python train.py --num_key_value_heads=4 --vocab_size=8192 --hidden_act="tanh_gelu" --learning_rate=0.00584 --lr_head=0.00915 --final_lr_fraction=0.0
Each number is 500 + 40 x the weight over the matrix's rms, rounded and kept within 0 to 999. Layers, rows and columns count from 0. Numbers have three digits each.

# up: layer 2 MLP up, 576x96, rms 0.17, rows 174-205, columns 0-95
# down: layer 2 MLP down (transposed), 576x96, rms 0.147, rows 174-205, columns 0-95
up174:496525534495498540579455509522412527550483450369548441472515580531457545503549490456468504531419374516490573499485458441523498517563495529497488490489533473553502467523554415517529586587479450476447466554551462540469458419456517490513451448445505567478456504516604491518520531495545467582
down174:534546569500489521526538481525496560528533456535540469567514419509491458451456437614497496449456544383467478478397540516519509472504507544558516501566469477502512487459516472493505435489508550559370435540501505472609415450537485496535546545585457485489449486453538435469513467508486510463
up175:492523526573494473467469463466500520547532507489565450488534515500469524475541503512563477517483481539511427458523487457486491525489475526519477466542539523603481488495524463473546486531545519449493485548436518440500466478460491534502517513554526483453509495416507487559516454476496462516
down175:542515490409480518592499516553464506525540487503453545511485556502509484503470499524467516544500485451505462450439465529570560474508548482486526567494532490421542560477457510529494538485470536502534483495433478562472488604532423496482462494520392520494467498541497474483468443521480492505
up176:496518461539526565504501477497455595515419497510527487522511453533523500526520429499463577448531547486487469422505483529511464517528521525508516471482540492548474482442503436482504498496491522467483526433519550535486553487511518543473514508496494454480485505466575536527558441505527537483
down176:523511481503484540519464538521523558564489452477513489510466455459546492482523471466522468540505473509498502479488537530493543547535512461469524554519527519569495534453546547486521524505543523568513463463489473520468529470486499570478511537491498481481533478479560543518538442497448591427
up177:523525445534474623461521537503575516470582506539602513478525510528579496570462456388478584521515557377524542447452521490508461495474568482513539508516460474620506444511451451484534456480449514516544497446446509515498525411602519487462541573479538500454485449496440543504519488501499576526
down177:532566500492496485513529498445563530407510505551539536504471514505523500570555497427487488433445610387485494543459529496556462580505508462424449563469501546477504452541512523529486472545542501463533527517455508477446544501511571525462527505405495545511470418492427447505441435496480460519
up178:486480504494489551535572532513504464525537444468539531525450486519531535501462528481514503527524480508484481497475588522501537545490534490492474482481495484519508519513492456429455481556462504500429505454522555490513512524524509524471537516508472511516475451509517484507519495511486513490
down178:539505555493499487519503503535445499495535437491527552461476521566504581457504525463467543498479478421487485470473503466468539523512468492473479462480471537535495477514492404422505448508473480474485537483513548483465523533528519499415545490508494535518514472521497501546529509502432532540
up179:490480501490471512496515557502492484407520454463477514515474498548469569512537534480511493492538505525487495495518513484459540513519489495436572483486416470516476491481504398529463531543520453524464462484496507469478566493553492478501534482492510489493462496559472524449517535464564527551
down179:514543453510520479510549550521478515458455545488482524523505542497475428519471514489488514462525448499497488526495474517555559507447519450518527549502467525486525509480530553559434491503522429470525560548508544498504497504458502490539542435518513526558450467466467461511494573453459523521
up180:539465509487427469552393513506505530553520392508486481537442492452546512522548499517496429536547511503521516526417470491459416495470444516554456424549448589514511535556523495534547512452534480489506510455482523525517469505511460505435440553528511556446396511486408570474441561435508480457
down180:442556496518556458453541467527447470487527536493553511476502529491573522467460505504458531519450464494536465463481467525484440497552616530478500543463431568538493499455414459543475465456469560417485446583450478422543507497477441453555526528464519511523445493498507497448466545457499525435
up181:535512547518528542558455483473460454540523500515428520494450492489524487474501554509469484493542499477430483548449559477507565475464473575533469484552487499542494482496469499419478505494478476565466553468493506488523539477551464521497527512490517468519463515518503572544484481447552526491
down181:544476587501526481526413519383491476452448469516417572494480548479495529460487537538488547497509473536480416494556516469497536510440494573462450499519505487505504502431422424384494479508461459556490547499520504483545512444557526512450514478517571513492495495429459525536479474472491538492
up182:490508539485469484475500548513516480474469530525445560538528507482505489540537484457463468524475482493497505500481503438454507518505458501443495461485480496496515514523518445504513471460473493456491488475515504499471484509525523534518561477467490502481469524493517479511517495543508455503
down182:535499526454448468492472463469497478462519520493504501466475500529475477489478537518509489530490480500537502514488485537449469527466469492445495473489523475417466554545479485436498503518486482494517524477480491521497517502507446497507473491417491481504488542517496496474499477495469409508
up183:480512470487457530438461511484463488489500466512491478528504499497489510558517489501523471511462490530488495472490554517486499528523469479472501460488447515498507521477491532489519482509504536486518466482483493481488465479499489453471499492506595512506463510481563518549503502512496474482
down183:530496498553495511514448473484479488453501511536496506461447473507458457555487525530490514513460459500524469500541540479475491537519458469520504456535511485498537604474463506471505491519495514552481456507515485492541456484475476505523502553502545548479482497532544494561528474501506511512
up184:482399535482481512517445567475458497527472450478476420493537504487566488390479458486539490525569486454512490544491562421505512559458526513486566522439479533481542571423522421411505496497514484527451492515505493473558411562494502550491563491432472488507540495537531484563590402441448518498
down184:496398613521507444556416529511493506542473473464519461457571536524564486445451431524527487514508548398520466507568536458555497507521556466464513474497486505489512499462517466431546488589485491555487482536595455475514424471530495578474503457516486471465512517508552460462559442465512569563
up185:535506487459513534442483471465495519503504507533503521495493479469514466556469445503515448495457505566543533529509502467502481444532534500458570487504476501555482445514513491538491471526585571493532512509531550488501461509522493521492507538493519438469502467531451493458507455534517525480
down185:530444470535454449458452435479492475498549412435550427511486510496467495545509502483460437491537455515517523500490493442457540514461505540489484458486480500470483484534546508477465517559510518496552494526553427429525521490529496477545484513502552538511462495500456510517449505537512469517
up186:399458508466551540435451538500412512441607497518392567592537536490592494514523485455479547465455457472515455433450484482449470411529592554559517517412505521503413412523463494598480532429418511496438515454482465506512512537556569524541568605546538453443522553518579419436570479494509524537
down186:423564580470527555418493482487460584346586498473464494518504511544473473536477500515500483423439407478516464444530443460489513510467493556544485561567470481526429437630466539570499561460485538460533537454527489490544398543484532583531492577525574476423495523433475554441521494461461523449
up187:487505509462526523508488534453477532495522508501495533509509553496527498491524467496484424513502450521550546482483508494502507501562499515475509498507489503508535506504515520466510518473557461534505474530508509506510489473476491521485526479474475476505499511475478508461506508469505519518
down187:508497535478509504479476485453481464506492509446537511453557423508487467505452535476484490512496540505544508534532533519459526507504500473484485497499523478488440471503508510513482532499512444509523536540461503491508541462523512477514508482522519477521534497499517470465563500519452503529
up188:499451446521537480576476508557511508503512488472502439511534516482504500468483446549522457496543520533525446489458562517487491494474508515462461473486474501502476457462559508470456532530460574476486430530482490476503472515564496523485471541477527446559524584506517511499547502536431504508
down188:498475461491541444579568560466540459482524528514502438552507540504477576478504483518426484526474464520533477494454486472506414465502534494519505459518563466536409521488477462498525503540502548504526472517487511427511489498548524507514459540445467501492489543492479578538504494492422469544
up189:551537498510544477500489529524471486504497527569447449535513422498412496507508504524402548475557552384550503457570509504531571433506499547524504500505500506541431421515467422476490475556573503460488447531529435505494466507550528520543403514472535444369492499521485479487536513589460462474
down189:513458525508498473524497429494490510517552492433515461532528518470529444471551507481513569530518552443498519482539436544512546505569516530485509537503474581529467557532495533515524495538521491476500508462469539488524502535498547453443481507480447498555552514549446523512535556555499547487
up190:492532503438527535496488521447507444530499520471503542529483511463501516505487477498496542518554487452538498547522458469493527516514474550528500399522480466505510528461521513464470533476526459492457532520515479525484576444454485453475531473554447506497440521430519508490516523498509481486
down190:463478543431506471524502541497548442497482551469442497461427481495497513491521446519474536528546477508519488507487483423514502526458472472543551400504442471508542545426501474468489517470527507496446505505525464462473532454449434492449499516493482526468488508444519508464488496499487452471
up191:594439472608513565431479649449457552555591448488495559495596471523554518494454500482470502481568519489600515543512497429519461486503416495503537468500513478579547454515519575524489572481497467437445462482486482522497486576519548520490466397435498545378534490496568520549553535449460609521
down191:552439517505505504420538546420496535524531510558493510470535483516535425413549480506479398543481457511492374492509494474515504528465490471510467502535477489543578544551481597467455508474537472514498452399446517469498403553517452501572456412479515566457462480482540578492533520413409566550
up192:542531411441473454459397490445505608571463414459443436624441431478536483476492451529490488514500469481506459498508541542397557454497492554519540506539454559512446541551493552488489562537543508546484510503483514516541538497581519526500422494453464531527460496436507533481515509473508458577
down192:404526514520516528474528506496491477489469516546496593587496503504474555409540476528509561508496514513490492512539520542482510425433521545479392599472548498493512510494514474518519462530521541459546473598574521490574507502601478382484480433619549475534453491541449519521476409545524484537
up193:514531564491489482410530522509461432521517478501514480516561481458512439540551522563460533484536493418523581502483510428531560427538517465589590494489537490529485525509480533439519445508421468481430423468508511442499480515459532432535500532528480490488528540587476461535531564536490478502
down193:527444504516443544477498547477437454585536495483534505555582502502539604467526447492541547525451438550445616500472585605516552584500494480521501550508413478463448497497522500494544494455495511497476503545474489556493469538535412487467501450517494513503577465495526428574488496458496519523
up194:471523532504483469503437510457474584492522523373480533584498529479525498498499521524503495554482507454547439519563462502514551409503511520534500477487512466464586459527544498480505454450562470519480511500496513513503525593519483428472571490497542533448575558486578568500468511456505475566
down194:469556445567484498529478535560494497534502506480503507590468493527493433462517481563536523551501502513518556475454495458513485431497554564527479473461513459528512531489609568509493469506473541530507487498454566541493506647513524481498548477547538485566459514501558555453399454476531487507
up195:537465484467544492458514539484551481498482522523464514478461478505508520447458504536433434485590500536464410537617502560498506483523462523513411514496516579502424482553482494439529466573508472515553470424569535481435532416487482575459524498496606570504517500533433457528521514554527424498
down195:505512446490463429541569476473436453570473438464477570562532532506569502516493504482588495478434545461487446431480485540559511474453428496460497488434600524510450475469502519441454460522496509496437483503472434562402401463511612411468427488549476520486458521459481509536436472512433468505
up196:474639517439528498461567467498490586445481535584522496422461612470486400489501513534539484470433519454532494503545460508519506502509543534499497467496447560586517497538467616425417522552571504484450449399539495518602461459459464485444555419485526502500488484507464561484563422548490474492
down196:525483478497470458544417493505494462492476485443483418534523459514457540460484477471461456490531415476488485504574527436479352417420463515541492481469496526514527571436501425577473502540467463447482468519507540489489488482465453417456447528462525527453534493441500478525554485472500500538
up197:410438456519518573442468463453459486520514542443470567521520525515529646438483511508485459492518451524558501431470458493489473463478491553539442461555513608525457555460452412444518457495452480500467470532455421549473517453515563566527494496624443505460548539484585373499627509503470471624
down197:495582448480531512498414436547431480509498463577431439516432578497479530522539526508513529524557469500458417566521436473612482541507488445528510604428482480541530487482578507540408490470500557575457451587485538506516570530432443565463479518421504484520474473533502467549461500547569547515
up198:505485464540555505476513613483517528575420411566450548481537499455573400454483473514501513531516543484535515554488530435468527506487479509485619501491427562531473512414545517486554423452516487484462485431462502535516479574450519575518528508494475482464509440522564471505572508457489521468
down198:497530568441431443484437542478498481558486383525476514469475508464504453471492468470537411492411491463469504528576520399438509468528433564479489595491475531473526592430567609477538404591481431503501468536449453511485411503442486482610559464554404510489504450533536483507471451517526556548
up199:556432502542482474501455500494427469455442578462407520503510488503508517501509519455469557517535509434411533511495554452493566511486539519551492515510501508496510508471481464519529552465488427514497502523499524487595569459497399466507532503510507494505572453519599521440574469494458540519
down199:526429510488510516488440490510512499399425452517473490500531476529486469544499537497504509525510504490443562486498618478457562480455507549506492518494462530424478475476519524470512520465480431521540478534497531496520509526501432464514499552501564529488541480530531534381578512492492495503
up200:486508552506468583439487522484490576535463564514436508531504537528483475490488500478470458530540520403494491495478467497529488414493483528541497510538508546517524474528496491572476532516395494470484504478575502602456571526512564504466463522535530472505499545486527518545469397546537522508
down200:434504548494434518442499552502435578540555520556507474538487565481530492453526486474493462503547493454531445448469476533465467493494506497492556553535474553527496513530469515536482516497485447536483588523540497540485569477491491566458512509547535447518493424486462561571485472484471536497
up201:495483527494549509536482532501501502546588507538451512503532436539454483515477502460522564441484475480466481492491534487482494458486464530570461517469481500556498459499496516451448459435467520477469516476488475448497484503561493511462515495491538578453507548485490468536537505496479522468
down201:512529511464602531493501535525540545511562524547510498464499474509444495560492517482582496445491432488502504484508561550586486467448477490467428494530508499611486523544445515473506468469497484484452494481495521499480480540531479503485494493497566545494496517493460436504485488504428458500
up202:552493480466487519458519581467480591493524401481500525532555509542477564434467548457490430538495545524490620629450521471542471521496392491594465438586482448399470499500537494471561526386512468519490494454563475494413484418495436551467507510423442560504456513511429480585457531448536631456
down202:457502507445527532501479525542492544553572418475482549487536543570587551456440511505494492524458495509509517567500528379537449464400457550503511417541565558385514496544566502517458483426482581517502447527543560494494487541451545465541486438429501479557512457518488456557492558529501496523
up203:510504528499521454420554467500493534470473562475517494480550515512453515494544466563461454524537513494455476492509505520541490590556573516491455457474539493522537517463524504457540538543512455468531497461515517444492532467536477484452485437529507508538498506543412536434493478539529447519
down203:483508512459540487481507526505480515477526482554545451483519481527441544465551475574527470527482508511444491515545454480490503514596452476473475493447523517533495594535521511458533490455527511484522489520463484493542492566548535472491474466521514484454511497466503548457534497518547396478
up204:519451489475441456516552528521456545514529459545455459491506573501528546466539473490510489511503477527473540431495482472489536524484531541483469538497469529494504536510558512531531477496563476561496432547494570501514567521458482482490526519509535510517453503476517466460427505457455469530
down204:539462469515550570582481498475516526505500538567542541476596439554495467509475463496493492488514508484473516502477477498462476514507572465527454486482490498483457426556437443497505398530512530458559494485443519498475557451488494551544532476505491528533498473493511490461517533554472475526
up205:496510477510447474557506515476478455506496463492516516522532524451465484556510497461402428473524504499491505471500533466524545508451489496534487548540466494503510540466466546564519557515474493525500515498453503498554455558505474469508540502476542480515508504444460468460494425534489504458
down205:538564490452521509529524472486482516510501521514496514488479540497489393516492501563489485530536455430520523411528543523500516528513510513538497557504498486543475567502436553549474571506502482563487511512508539531488535506582488496484455477572492541546541559482503561502498446530540498500